Weights of a small transformer language model.
Architecture: RMSNorm before each block, no biases in attention or MLP, tied embeddings, capped logits.
Training: a variant of SOAP for these matrices, 199M tokens.
Each number is 500 + 25 x the weight over its row's rms, rounded and kept within 0 to 999. Layers, rows and columns count from 0. Numbers have three digits each. The size before them is the row's rms in percent of the matrix's.

# layer 5 MLP up, 512x192, rms 0.13, rows 425-473, columns 0-95
108:487488496478520434533486487538484484538489488503541550523503512501483482513513453466502516504525466507511495535519494459507492523534506513496486537572480523520467464509507497475487489574521462492530511532540534484538491523511488466554486482506480512516522488513522505502536465506466489494
106:486541534504491502554491490534482519529467514503517501487509490502486494475458508503468435539448530518532482471503509586484478472473473500504527489523506459487491480533498518530487512529516514511458488500460478494499480513497473492508519477487475485481492442524533472512440498485509504514
094:501523486491495480509499508517494494494510492491496479531466483528540479465531537476514500502524484457488517528491512471481512484509481485503514458496492534532509539462520501480493530492493468504454481486485500555493488548497536476497482487491453532494550494535523484557482509464435481481
094:506494497512548503508511444534526523488491497545547480491509470503489501557513466478500509502457516489530461500520514464494541522522559455507509493484522543525492460505535505521497528455488489505467524500517460503518497539483446496535519485532482552511465461481492537486519502507477545486
090:488507505498505546493522477490464480517492517482511483475517519453481513485475491489495474483477513468486492442496490461489496482509461507568515519537507506526494533524506474535493477509518504511533507464481482495476474470508491514486490505477437514525458491516507505490511494481517489539
094:485501518488555490513544500529480516512503485474517472501516497540480461460502495501492513500514526466474505484486500467524462497516462486471492518536515510502492443490513506505474468494484447488517478500509483501509532465467528532515507533502515510523574517474500476478505510465476523500
099:490490522453487518504489523526502514525518529499481543500546511527521475486518530514473506505479544506484497524540504520477509496494502479547531500511507556458522469480494461471493471500512498505521482483521515543484487458514519528486522532485495509497504495469517506487496472502520498506
097:485499541531511525470521518521475512535521526509452468474514503460476409518547475506496516465508479488482462492470470543525501418498492567523493488501481512495498482504517501500490491494495500490514480519520520486516504501485471520493527513487491485510504451507503500460479459502512463524
092:492552477486520504484511504459503529474521506509508513503508504507490512522464481546447499494511474475477504471467533503493475506451529537528486538488496513508459537540438491508514520488546479504512484474477561526486494489475525469508511537522508479465542516491469544516509506488511510549
107:483469522505546461476539504502510511524487464526480458501514481502524478476498515518480472501502527466512452533508491478512491495480530507496462515469473491471501527519482507475516512528498520495505505500486486553485514504506515502449483517525538536490519524498506503469482474466526523448
093:504497518518526491503502496509521511509489475487508505512474476462476434491459493523470485520535546484536539469526506491494506474475471533512535499575483478486531487505486512523543530472545531467499490516470496530486546531489514494503442483493485492496457442461484511522519455521558513477
102:506498525472504465494489497488469491437503500468479503494512528543501492506552541483493485454489480530531496511533499485478498515489494469482520504534540499486504471492499530482533491480501486524420497490499495491480465504467515498498481532477459477520544520511470520514537486546542495468
108:515509551441452479510457512502535511487537483429481492460497503510498461514483528553464476489528500464500471493473537493512478518490513522514455478509519516535524523501516517536481502549514544534520499528505527496494451492490505489474476471461491482513496494506542460556475468491521512449
115:499502510480490507505485505489489515510435548476459482516507468498461487472511512514493470495466506493509465509515467524489517472539513507449504520531525451499516494516546509511512482526494497509510481514460496515500510492527515513534480477509474508463507511558508503535500534483526490475
097:513554488427503508516505503509483479552494506531555448515463463484493473550478511501507550511506486471488519495477486556521498494469518498493515514447525509472530516471460499523505496477462526474519514515480525502494511527501513509495485507487453527491514500495529478523488518505490464531
085:511497519516509483430492507481456502484493495510495501509477487478489486492563492530486506474523484478535485466507501478484525532502508466494541522519545491496467495510512517500496493521528503489480512504512524478472506520516514467506488486538479496443527482530547515515538523485491473516
092:467512493517489501521480484501475512496503516508497500545518506540459453511520464513501496494476533504517468512552539508513502487487484503533519486565492501494438504476429489472514511507467483492492497483470499505506526484483521526468498508509479491508504508479491501500515464519570516541
083:493514487526480464501502492488483517504528538538508486483476514493506526496530498487528558453512487515471559501490458492501466526486493484497517448488533510528462480541478509555521514537461530530481527506472508497483522555515495511473496510458544463512552495475510511476494491512501494467
100:517473497503495531497521548477505474508475510500505485495484480467503502479479470498496507573470514467520470490517491500552474540476538458467491503474497451515504444470493473502537547469484518519518510495497537485472521476481512525538508492483479515530522450510467497493506526484466473517
095:455539469485495496513478551470483515504533488504477512465496505483526489478495476530512514442433532494519491526488514516518521483520500491515495549491462503458508525468515494481490514524484505474467482479493467483438477480486515468508512467500490518530501465468539527472513457545511532472
105:505529454544502523511485472513466492507550505532494489504499524489467510545504546568510455496520513497490503501478484533480513498474547486502476497492501470521503521491479534473491506510476482468573459520499550471471546512454468507512502517504497479528492501526550546488482500513512535500
100:499485511521526521498482483479517517480481495482457521483500470545502490549504452496497495480538478513523491468528523492468454503546523507538461496448487515472497485498486519497502481508493527508530527507509537491522502475441499505523505447528491483504515516472538442511509485539518498518
099:455532511503505489438493496534533460514514438495478452483497532500495470518495515519517528493502511480528500525501544518498480509501551579483476491502468511510512470462494517512504507536494514542490488482536465492501492466530526500493490455524492516484516501498459489542533477501515522497
101:507538502477489490541505563513468514553491502498541511499504514483498531538493498512487478490519513539534489503503478530477531518490532555494494489515502509464535495499508528472531516502517473459502502499491485495473472520490496460510515481478475462504478524497468525488486517536472460486
097:474490491503568475458476530528497502564513521512511549481443522519467511528513492476492485505502504432530483473501537517537481511525548487499503538511471514495514527474494528480518462519526540517504494479541520496510522475485472507531467513476503480514538534494538474476495498527481514462
101:476502516488484525517463491522498505459505467508492503500516492543460497502496521503509546492526526464497487540499461476488563522501498536536493484511511495447508520434515450460476551494464497526463487489489526504512470512499496486498505478519490497503519539509486513510485492479468482484
107:505503512531482489512500478513503517522529472479511491509488458469508494490517526486531463516521464540500493541519492511430494506508486486498479489536506507502469534467435468501475509523526497490496497487466509497541501540506483515502524459555487505469502455455471480471531498517486480535
108:508524515525520507494484526525534458542471501517498525548472474481497480515466454487507539456509462495503466535507483497511533469518515515479500504497522473529480477515537506511542462502522522506429527511496515496529498467540446523507513537457517509488533514504483482479454476474501482509
108:507445504537499495507472543508507502527487535483523515537541549460481508495492534513487536469517495470485530459522483510530524547523471539466501493475488486512523492548500535481467473475521517503476521531478475473505465500497479461528498468480482502483470492517465490505486489475504513529
099:535504473526449473513530499521482443478490521490519485486473497504547532522498491475508528493499465490496542484521512523536435537518546480500522505542476484475510508509487480477536501517493534485501500499533508525521504489494470540523515514472507514497512487570475495475508511497479526535
094:524485497516470474500524522512524497527488464517485538465520494496524464481474532517507508568496514529462538487492498514518493502501480502452515457517529526483508514481496468513494470504486542457480540433563510498500504516492501525526513471471502480513489504474459472532511511500517459479
088:463521513486496483513531472509477467476519459481532491488513488500529512470496501478479502502547437489544490464520488474490464551497502508476506499470497511517492488490476505556487474453493473528466448545504472466511516475472506501492507487515503490537530488508525489513450514468559498535
083:490508481516544472496529519500485500515498518517525529471506535550500524461518511475493508517489542522477462497517487510528483525495535465556484542478525503464505466492508500506479470535464526516458516539516544494486502517525490498491481454497477498540445513532519530497468492489502516490
104:541473471472454478486500538499480497505532462498535472537502490479492515470520491505493507474497470515541450515462539466536520498478532505526519518507479466538524503491547494549465465475485484521478491514498496523477482483454480454493497532489470477494477538483484546487519505503499509494
094:487468488520514497494500502526511497464514443482535521514472491499533480468485479492464523524511499468507546503518481505507496509497522488540512525539456487514482516500549506515514471463466523471514553514486490520532493510514496490519497471538514501524483520438454494510466513535467515518
098:507493510496475430562479463486471522467513440487457511494540494520487479509519520495496531528476504502567460478472487524471512548475494456530516537488468497515496509506498522477530468500483504505509501507508533509502502528464537506500515480497497504479491528484519490510528506515489477446
092:496522508511489491486478544488469516479429463544469525495489505515520465504505499442476518497485535517535501485468488483491515469546486481510553510493509491520532511524478488471448483485507541506470532539454493532511479514483482480535531494518516502465515505480486499493527550486469513528
086:504511493454459497491510476509479545490509470512506482515518525534481520517518501465495525450496498486524517517499516495492491484512480472506508490500497501500543478494501527522525507534545491551524499509516513556529534503464439550437541461487485502471501489527497535513492451516537484490
098:498532496478499565518494509498492518473487529508518487464506500502491482525520432479489440481492509492467513493522503495484504458485509509504478508493520494492497484497468472533475535495556518493481469528472528536452472479483450469479496507455542549492452514522512466480489495513472524491
102:525503531512488522527487470478478459474492498503476451457508498523524503523565514453447540486510511442492532488538551443468509497546480492502465515498524542505430512491523491442486461501487478492501491502512497464513463488489497496506518496516502489515531502502485487512529491522488491503
094:500493502523493494555512460514473507513509512483504442515507451502491503504461474470568509526476507487481517497528485546511503468465468453498529492485521516495496503511474517505491522493510531479474499495472509493489513516531532529509506534520511494510512501478502516493559548494516517472
097:483442504492510515462537519459501487476456533465512509460525452522512540474494504491475472489516497497476494482528499563486540462531494479519552528494486517475520458483502493524510488547537505476488507517524503456533546529552507496464531526523500529518485442503467505570514487457497483519
091:513525415499517458492509522510498501461515427489525531478502487531475543512513512491511488516508486512492479479507501487497454508517495520509507513457517477515490520505465502535508487521531507517517503505449510480501457487539504516500469459524505525530506474489521492524492500490497543472
104:487463541532489521457492514502516481492508515514546504526495522508462486499465492440499503493503523470517547478479486519472489498512501479424534498468490496515478524531558463479465470499502484513509540496503491522489512485495475485538510497487503486510520513503487488440501483510464499513
095:521487481445510515525502474504452501479475502456515482488517524503495526490505524510455507485519514500507477486488466490506559460477472541533474485486493478488466495510542475510508494481505533485473495556485495514522485482513480471496498514516466470487496498541508538472490515471533525504
099:463486490517498526509467503484536469496481505457517495510514448557469489498489521485521505492514509508455530475500521492484501519504477505488501471520476526471476501535471503469491479525515493498520469473477501472487525448479523511549459478490516508508468491501509521563511515448526505480
106:496497489529482535484475533479506481519506507508473455500547520532458451526492486542477515509510501520497517498488490476492522523522495460435524509515494509518491498515502494449528508484529516444468490532532456468497508481530477529506496465536523445488448483508501507497477491486496503527
102:488493496495502513508476518544483494504466465522486482487499506460508492509543500546477468505512533528560487503475572449536537464512540534490480497480469496485498508487544476494498467486524498496517482492483490533491471522495525550514533506474505480478493527495515498451489536454501511500
105:513492516515490497489541514491526527489470464503485510522515509510495528522495496479467480502484510481519514439549502526485539481513482454547515517435519528533528457465532503504512485487487523508478475509484483536425525450496508478524523495555462495508501503473517509476513498486524490523
# layer 5 MLP down (transposed), 512x192, rms 0.121, rows 425-472, columns 0-95
102:517524511508518494512493499509543507547498485526547521525507532517528511507518502482465537481562514527519484509534513489493521530491472483453495514528532518475484511467524524489507513493514441514454493518486525497465495524509497490546483470534517464500514479474529478456520510532477545554
106:480487514480500492463470487505477481541522467495532506502514469482525476513482532490473511502467516463487481502461483520466519513445469504477522460552524494477569495468515509514474495493498493479508496486489519505492472542505527488509514529528491499463499494483522511484452524544541510501
084:482502555500526492498476477502553482504502470490468530495475482507508483499469510536513457502481507504516479547469512516465495519512482494530480500515499499525488507504520522488489494488491533506522487561482525511535485427540524504493525518479534513489461472504502469501551458507524526488
087:523484516443475531532520451514491479523511537549533488545510484518510483509509511511503529508497498469481490471510517488463516524519489456484467514506496511515525545510488524526516518504517484494477527518501500516508527530464471491503503490510524496542517471537534536513503473475514457485
094:504531532486509482478559492494463504488502461447494486484470562502509501456482477510495488476501531499529471490518504502496454506475458525524504497525478486551496529524489468520487468503489495532523561534521496524461545465512477469519536470482498489486493509492451486499511500510511428511
100:511499503545520491536493490495495490551500476526529499505460555466514514480470503531488525524505489480499492536481534505529486522530490491505579510530513511465541461542526496514451518478544501501514491494491480457466483524482512497511508529498507483529506462516516537534517493494473523503
095:491526464464479533491464506569478522479470504523490463506444507530490536476468509507501531505520545532460469508517501525512505516503509484514546478448503518502488487484490475492497487484493525479521537464533501455521498505482433527511476501546510482494512491480492535521462519522478494493
106:485515520526492473508499523480427519515492515482496502450512475498509475534505505500490430516502468532452502487513462507487491484506545483447529499545553474470502471531471528482464505467512495483466465516534539511522461488501469515490517506462512514499523454520511510507554506501516500494
086:518528502507507493512517479501504503480523502527512481506515526512544550505475502476452466482502523503545513533509503483509475477523463406484485508511519472508534482497483510486498532518488494507493534512495544530526488517573499500497495509477519481477492518455521508515525492463438514519
111:444482484509489460565487540512489512537465515523503512516513510511492502548475551515536531514497542549497481481508468491520497481525476528510557525515449518499475499495519503502517493498479457457482526467484543448436536508535484462474497519504491492511521456484497524524504494495505491481
088:517508439508463480461513502502491544471518512523517514472521491458507492481498472465512491527459521516496521471491505506499536500533515513484509535507540500513498490499491471462521481474462540505505542493507474501518516500500517490491452487535465505502516560492520513518479575542500515509
105:505462502443484515485475513503481525508512499481524505503561488556508521499537511476504520465550498522518524506487495498519499485479537490494503521509539577494505516490483491480523514494539498539482487498517499510518472491544490565526506525481492509467485499521445511527492496489520532472
106:489484534486493476494516526521516500525548468516505507502481481520458509464446548516512533521506469489500478476472490449507501540524509441533560519510459500519513527474501470496489500495494496503525475515534506502536481500468479511534487519514514523507525508540522520494504498478531532530
103:507485506489482511524508494498501487489512559497542497542455474530547507517521517485438493489508528475493483472528485499507487479497469524472478490461500539489506526497491491465529510504526502472502530522549457510475510489507448453507493532497504489462523472515444530466495490470435509485
095:515476497457547462571504497489508521480515512462476514494486491479477515470479502514548487495460515490500498525518461448490516507495458511489514488524479490511486521491499496484477511493529488465448516476481502531515467486446477463533512498469528453505530478508501498512472546506485510507
090:496561492493466481522514540513527525484500463478531490492515524501528516498546460467522513533494456524505498506498539549538524474448517516499507504472451515547502508456508502517507482538521507497455518517528449504463511534472476519486487511506519507448532546499486512510471529470525495503
105:521477525512486551472473533510527458511514514512550484520444510539483494525505509494510501470498516472503473510509501535516529553491518469479527474492496495456563483486509521471494530489496497494521516499508519513518516513500493482491527503504499489458527529547550504523484452500535518521
088:496487500496481534537448533507483507519530489478484526535494508513455485452535476498515509500518509501511465507473539496481492493507531536516515475473547535491552481521519508464470493487541490517507440516527523557508483531529536469555517537506496473508498509493476510512529480466527476502
100:477522526521498507496477512467508480496511492514506491462524468481493502451516479504511516539494510529499524482504486502491465488495546548465452526485487528543523465469516529491530550502519459557509512472503533540429492451456513497471508484475526478523493520560500500463521527498531514531
094:485481503511487489506478511510489521493496531487517491432504521474527549438475550473492481499513558511517478424494501467513532478504518497490528469510516472550486508486498484507511521515496517483467510503485493480510493518513501522476536543534469525458503498528513485509514517510499511547
108:459518513521494544531502466523475504523497535496508477462464480503547562491517535522496520496512497512495498545526520490492500545532496434518496460530514461470493519517482477489447457518501511481539530486476543462526527494483480510496462492526498485525498496499545500468509510508488492491
102:525432504498471515476470492513528505508523492475477520514546497455515496517541486506488516514522485494507506482561547503489504526492485506491482487495487551529494510475493508465451489479481494461491474506497506462534501513507545503491498465529487485525503476513518534473493531486506476539
100:528520515496483456470520467486519490480499478510486491469480536489497486486511503511473502492518502488533494518541526460512509471489478535540491504532509496514499481452487511482513522510461472525520483500521480513477477486582538551524519501501554533493491504457520531491527532515525503475
098:503512454475498520499497490522489443518497462521548503481454511515475465487483478527490549507497558457471456491490474514535515547517494551497562492486521469502497480532498497496532509481481466488467514485500477511455454520545478457494492464500502492547533529533499511508472544526501477500
101:484487492511512500549507484530524507543481493504486470525540500513468481476524514556476508519508496508512546514513510500555559533527497518460547524518531534509477516469525508558502502526542506515469480487477482528452482466511484489504492450518509498501495450479479549551533536528504523493
103:476468450496479513497477515514517484540539500534543472496522473507466512475485490514505445553500479532476522530544529486496536506415483504507492472505464462496454488510504494499518537519507474519487475499497515538523462502533452463473508492507491489509465520519498490479490476488467501489
104:472513519487476459478552522517513486487530488508496497480448513514490523499535478482557455478445472520494500562501516502482498529505527487497467496489523473511514477486467503529429528484465497427508471528540462504523515492490513495483499534494499482503482488498498495460497528467489518498
111:529522512511465525469510477493480489508504492515548481511478530480456514505498510470487486444519526507451483496513550492473509493520505527510528486492555494537488489523504483488494491514505492524477512484502484496500475508528507463500522486539477461526554512553472468494495515476476483462
105:458468486506502507539522518495504496458452491509457517500532531501539503497493523492482480495540503505450477506469497520534513491448530524521486536526489464473509486568504501541471528514456523489501527528521507479472456479520504513492503508477506509476478495503525528461511474505489519531
115:505511470482497478475484522482507478526476513497471466504504492481453507527533512537486506501515481511458531514522541489498440512498432518521506517505501501508512451519492479525505459542513534527559540477491470512518516463486518555486500471470492520496475512543478500506494542508476537476
088:494480497526499506557510467553504480518462504485458485484479484475554526536478530467477500543506446487477500478540504507491459507473484509512451503549477524492512481527458508525471484503535507502522510525499500523464495502450492524540451542482518493491525464498473509513495474471503480468
093:539497526543478531510539460513508480527525533527474467487493528475512520539557475473480452501491475519466500477532476605467486503487476518486491510541508499479526478491471504503480489495531500454460475495514463537520522480470534527519521500494543509520509489500508462514524469487488444452
098:466480458541518515521478530501489494473491512516491501454513494512453514477509469525488471476481499493518528505471519501473497488504486498499488494539499514503479486533486491465484479486477481492505501478532513560507486512501490519501493492423507500500531492549499470500522507457519485489
103:489429514523492523519539498473483526571483474480520519517431495553492501530492505467492475542476512492497483543446491486517492519506487475491507496450506506549489514489498502485467515511480505493500510543475490489509527472469503519495528466465477514500497554499511486540481490479481482495
099:488502489495496494504529567512516487500493514450468478525460479520494505520486491496500496527486462516483513573530469519473531518458516439489525511473459528482511490504476551445515506497501495506520513530496481500530448521523472511485508535557509504498509506484513512512477521508485528523
095:513487516450508477527487512482467491464543489554487536502456468505499482525510463466507540504558440547502476502504497475506481492522524455492530520526517510479499463525530550508483539481526532507509469517516447495524430497527518521520498509516486486479499481486447501457473462496493546499
101:481506503485514456528502494557498478494525489487492499509511495521464523490492502494466535492506520495496486473442476493484497466535530540544518507512529506521474503452459475511488477529515525523484483501570483493460512498493485460482501493548481475485525559502552494522508526471489501522
082:522526471524504493532518457478486494514487525478438470543501529507555484492447523480486520491423480477535507509520470497520528523538501492530469498527485532495474537508459510490471468526500506522508541498518537564548491510487512518475496484485514513496500470468539522484509470521499470479
107:503464498523487500466474502500475503448481483472505541497482496522504516462441505451505452439526500477482479481493498521519462525513495478498479479470526487496545518530498496538503477474495531534500499444504473517502500520515487471477523489505501523506522482470527498520510520491535541500
106:514527566527476527500527505462516489519493537493540517494476492501520464479497486512546506499494464463449503510475508504504456474518497498518496509508469515453481453476461516508501499541508547510497495502538509536550474553511477515538548465521480473479526488533510492512493508475533491515
098:523441462469518500514495542533559464499481477503508526529508443508479512477497504483476541480468524486512484512472515501466500461484456507491523504534575481522501530498540505518487490505513496529489537478491477494505514511503513510523519486511503502466542531455505480521485509503503510501
106:479477494534528497528542466500517513515464491517525500456474516524539511534516546490508545511495476474459514510520480505492533511476527486499519508509522518472514504511483463541513472487487523492516499512523514508503487518490525561454521488506540539501502488459521511492490571513454532528
092:504535492503493508507522500466495546521518530523548540490503546524502496509467490516481501493560472489521515461492554522504482507484509519499515543489535516492475513512484512494506548514526520469515520479535481481498473485527488471489515514512482493472537479455443512496486475494472455486
085:505487508491482505488481511524520514495529486513495501491501482504483502514491472446490506497501451506537491495517531493501509506495517489533468543500500491539532534483506500398471471464505529497465522510507515508514542476539494540550482490541491493512535511506505495497494485506505469494
100:501519469468530491500541494529466451514534532496484525515465518505498497500509536471524503485483456542456528479499505464472543459503508539480511466516508529530441539534463506492521482489465525514470544520535462466479485523493483510441526479471462569496487539473490478509436476527495495510
105:455506510491515491453521500482501451494523502467534507486476431486485480438551503460462509515524491501511510513522509519488478492510469488493522493494503462555478505497489505481487494508513542468469509520498492479505498525529495463458485481496499461470509485494502502516521506561502521472
083:488508531478489521506471473506555511505514539509470464561467530520521463497477523492478495481488465451501490553518522486527474467461503457527435500535508484516512436475525522488505510503497481546523543537490539489498530526497542502490499461490540527504521482514480488489525513481517486480
110:482481479480508537472498520541519467489538477490444525458465453482507463492492509540526510499497502550493465535548502521478512510495520542479494509498481481494499496539497542537473467467516471554504489505479476492492469505499492532487565532531534522489485490527476460463529487530495483496
# layer 5 MLP gate, 512x192, rms 0.127, rows 426-473, columns 0-95
099:501501513480541501435489505510512545538507517569521543508501487471463500505527481525529544530544501475527524497471502479479510549532482506529480516506493543490488519485517523466486493484536459471528513498554529487483489518497527447525505535511497528526507502477537457519573522515475462465
091:494483537512494495473493478481463499494529490507502490476505537471471510549498467508468511517470487509545524481441486484555464540496520512473521526508479486495486496489540443467478476523485484473516490508477537496506477509479471501471536475509563471506465484498441484480514471496515539524
084:517478546483512514522504539535484520517501472485513500512481500461503480479525487509497469528552469500477508522470496514487568488509514435509497517531497506514503511502492486484537504491530493526489495508467517537445513476509517484520522494499501484488518515485551506495502505494560481485
088:514551510502484448508514531530519520476499480550476485509515537501448515478482502524473488490467453501474491552491480542510489565452520495442493494543491473465494482469512506480555529478467472489481471507463494509511543524510512464495471497475527459508555476483483510474517447469498527494
099:493508495460487516469493459464523479484523526550524509495519527455496542537502489488499547475511500550476474532512508481485442520515531492498473484494545480493476491462456498447512444449531499502478509464505482478460423470492492526515503524523519485529504529473515459511542482508481513541
098:520534467494546483484484461492476553499486473454509536570484457481490463544522544526479495518522520461510466508532494528458491529502497459492510512526488523479499519507527512469485501514504522500521494552498511504498539505537538499534492530504506517474520521507497502534476483523492521506
099:466495501520496467486526552554475495518496508485520502503493512505493539536499528521506523506512483521447479482544472457475509536513468465511521504537530477530504532489472505516558526471496496525483494486481463504494479523493538527516530507562515498476508541487495530561496528500474487491
093:508482470501514546495475487498539471570476508494480497560502492518444473511504504496520479527486469487509479496540527496494502513482483543500495478517442520478544488490504483500454515495495488503530484496513447494467517434516507501526551504505490504541501482496498474503509542502477461484
125:498500527531490488488496465485508482564500522476503510508515524531470498498506514486507483453488536506459510515509492488492539527486475465495502490489526520515514507510474455534474559519471463504475495500505515521511475529474522524512475510491552510486508517482448439523489530520478509517
092:544541504487493448540481491494541453484503501482503479499476468475448488475504519500473486495519507505525478435554534520503537506508463512498466507524493459477519471545518511505468526495526515465529504556481512508460532513528513494535508486475492473489488463478488489518524465500512527494
095:478467497533509485533488525549490523495530567518472481490517469503505524508467493489476515463525479503523513539487508512507470474473503500522474506498478513489491483497524494470545513509493493512458559503525507503552529474511488517483494554509511479459470469481521508504452531487489460498
105:551516477424469493484512539485502490548470493470487516493489516433489505523516516522485506480559543500537504470551533481471440524523497519516510477530504519467487478540480475484517506482484521530501500523497495470487452472475507507500539562466513494517519507491518463478484482472495522500
107:490490516477485505503515515547523482482492529490491506493494460510532547484466510540497547516540492513498445492527459500503516481525485524504545555493568519542500473505437500431543499468492499488545508506466483505507463502540502472550493532510468482402518485483516487527493506496522493489
101:503498493470500530517477459501484497513489483501477487512509493502506498509495470461543512481511454485487475553483496556490504477500502461466495481479497538529460507503491489551520495496502504489461497475478465478496504522560475506526469554493556488518482482493507509525510536472511491481
100:496490495444528533539471503511531522457493512515458456476531510558504466527466484501515466533461469509504473529497513503517477481518532492499485503526519492502494526457496477497507529541517532493508495492450478488505479508523501474498481542486521533512494491494513510509498519518457502505
101:494525538471526498527525528528522467493491475468497500503507493460448522503464475481520508524487494515515531547498546508483508499512536485464455480501538513506532488478518523552483494520478504540480476486463509532481514484515512525518515511468468503535493490456516528509525513482508523478
088:500483478533524503499497502552525489451518517499515504477477476518509478506489481541506507558525504525529455485486489479500491475499514488476489495515501493491501485503523516490486472457522481490483479514479457520499464506495492477537510497528555483518476462507518550497512506515527500527
101:551494519491490522536554489492470524488539536494504512492480478496485538507493529499528477573459513482496504483491524517527509551553516458498475505500517497480452470516538528421489480449551542499473557487515497513483530507456540500538507496511501497482528473519500540489482499482478506482
111:493534516539484478528464522506496487500528486462452499449484507467513507494506493457527522490528546487510464480515490512518514533493476453506519526542456444508444483491526490463525498526511466455504509517492497482519519508473518495521525518530503553532494500479502480564476468546508539525
101:492427504474513486451503548484537494548470509456530495519487487519504493487536524510459482469475473457462515479492506491529486504504498533492509465541524510480530500484508566493530543454519500504475495488522449542509491455501565498502492531491511472490518458471484436498479528485476480492
091:530478511528514478473499509502529490524499498525475520464500501512523532483510497473506516502547444507532479443475510480475477491508536465485477506503447492510512540483521500527507566539541456475509524546453501517506456501504516498503502485514443472516467509507534527487467478502517491514
098:505469513462518494491472421488524463461531489452504546503452492475488526526542519512492527492498491489517496482539484451498486523514504462499486495496486466460511478506535504475484527464527476506475467485495508520512493482541478532523495531533519562506473474478527477500485485509522481517
097:499488513469514492471517527519514528480483496497504446527480526518520517527491529509488475527541476509503502465571484476473466488481537514505482536489502483514509508502541504510483533512488499484490520520475517486489515524489497547417494501437509505456501474510470531488503459526522486483
099:482534539478536486481533485446490529536525583519485542489524478468513531487490486466512501484496489496530512492465506519515472465485540514504480501517483519524507538490482464496439500488476524444472460503499520517440507519501464508496483493525521480500459542520492477538530494493462534506
103:468518447499495480475443482503562464521475550493492452542460497462506530506486531552493458511500478513531484507513495468498530531498453535494500509507512518506502520495511498503525512498537488506532542482488508545478495460543489538506535544487531495512528554518528534495511495493465476478
104:490492525525457463513470487494479467500522493486511484457481512522577481531494499511530509444515495512509504520476496472472449508514471512534472484500478494508463499514478522439471523484480518489484503525511513503472472481490504554537518502503440508498501473518492528503487509539515508497
113:484505478499527516470445522501487493512518499487481541485481481529511473502499483536523443462515468524493485495526516528501493510493539515497522466499502506498507486527515531522511499523511484534452524515509538497512486472497509534506501521483525511501487519503503537466444510484534464515
107:495481500521482534511503505501474518550488451470482479522544496528510519493476513508468543466504555517528484490504480500478545496541494459523488509502542501523477455466466516486502463517491477486460481516488550530496489514540539496492493507465452498538522481510499514535500504501509452476
104:500481526506511507483482465506536509528524487468465502510521510515523474491537530500504514477496481521479546509524477444462539457541522448477511493539558547501457472450488519510504457521544511519503471528535476533485482539477511501490533483528495495495505481512531506505515545454504479497
096:465478465472531538527493456491495511496514525487524462506465551503501508520506482469505494451511532526503495540539491469479527510486492499491510533519485493471474494511538541503557503505487495537470454535458471498506527462532506495501497496565496478489480462525525538485480515520532510501
092:561488489505495499488483475488513479504485519546497505499500468476504461499510500511511515469455511481477528545496509520518527470519532492510514507479510498476473513536471509502473499540482507503533511477492491521478510511534471514539506512448455518459489475468462520536547523521448553484
098:431477502494517495535474527510477484510483486488512473501450467564503542525556506517471453473493459489494498510453520524478537505513469511499500463524446523510472520498478479508498444490508487496489474471493508504480503493519497469467476510493497540533505494522452486527513531463506476493
101:489510496490470521517480462516552538566521453478475517487509523488476506469541498510493506482510475513531538479504497485487514513489517440543465479483531471505504498463527533466475493518541547508507495481527516465509505482513482512495509515517486536478481498510505474482558489510505487512
096:518493466518504510495492518523503487491516506549499521537527516529492459514458532448468466466529476460492467510473501491434470567534534509508477516531464506541521534510537501505533518471485489459472500521524522521501512498464486524490490509517481512545482520506500509481507493468534496520
100:493494484472475450450499504497488523491512494506553502518513492496526483530524491503529520508474509501492473515541460506533501545491499508472513538531489503461521465522506497548485489511492481500508540451486515493506481535483534484508527502504503509487567530459565492509499513454538459567
101:508549514517473484472511510511467508468471494494462541501504504524514542483505460506492546505503534533478490516446508515508467460495531502515494459539494458510510479508492471494436514534499482488506488527470521523505534496492573522498494493506519516466495500516478489510455492455453479540
088:539459514535507506519450480508493478496489510523483487501496523497497490489444543536499469486468485499507491479478510502510490513495536547509536536482486495507482530483501490527482494505488492457555530512522541439500523460519572459527500473511519460509526499479516518501487529489547534530
090:500476472469490486490454517446473516470500461498505493554500518486488508507477453522534440505509467531523499522538511550520510499510474471507506510509500527537521494492482513540478462541523483475502515543487520500494524515534477469516481506528533534517470538440505493463488478493516488489
098:477466519501520469545477483498495503442521529483482476499467512505485502514529480527546482489490478486513557467529493497528490516504514505539511509479514505533486466462490530473492487494497469510505542457542515538517504519489471498506495479504484503471487461511512483535524486494518476535
094:458525512531511509520514464509460553523481524545472534478475556479503484511481475546544485516501484480508554496524487520505546485519517558507513515501489540513469505479457508555504471497475499496510521519479526505500477495482490494494461493509502547504479500505494455500488496478522531499
094:501490497553505541482494499504489480530489499478515486494438493495496494490506518536481517496525479519521504509492482519496530482524515511490458487459515494564483514493510496466528468554508503484521500525449533508480500534458513517466511475517490537506516504485504516527494529484520468469
096:550476493514528465525512513543484499502519460508524496507502459515518519495547512521503477494511468509511505490482451483523469507514524464474519489495505490525525513565499491522482497484512508509520490493478499510489491511488435460488520499482450496534507463463542468479490436524486541493
098:511535494468512482518500472480513495507479490493435509470525526502515525483533541558485507483491487476485450533476532478535503488500486536532501503528530485483470461481488547528521521517480472493468482515457486512519498540488504482481501501469493515482473494452502471540488514499489488500
098:533519485446519498542474440538487522515476495495560482486472478488507457529534498473464501440458528499487508503469467479503507483508461490506494491455494467503463534523484474540492535508475515532445502499504495544490496539473503472514545519502502475500530469508503502481511507521482499501
097:481502447501532507505519480488534499498504505446489483512456503547513500500491537491480476507508487519467519511541527485522473493490462497461476508539483508500477480502509549488488505538499551516493462514466498494504469446469506544579467524510506525478498524504506496504515460514499485479
101:485518486519471487508541484534490495487516478526518537462499448427499546506490487485484528503504471503470490495529500502456506481536502532493496427464540462479530520525518515543484496503500509493559503471453516549433476531494484487466516514460466521540515532478516522520514509532516532487
100:455497500530495446465480547455491482484540468491497518492497490504526485522508485516534485505460504509485486509487496483504426556517509496514509503471486518515511482464478482472507533508442508480520488470487520540496529538528520482500514510535502544505457508485484471432539452489517434499
115:500499478466485488531521460512522504530461504471513481504538510476531476441494483489490460525498499495453474491499517524523510513496482465487465545471504462552509475489489520477490505467499528532509507522500513538527517490529486528542489543494480472529476531492512534484477460464507511455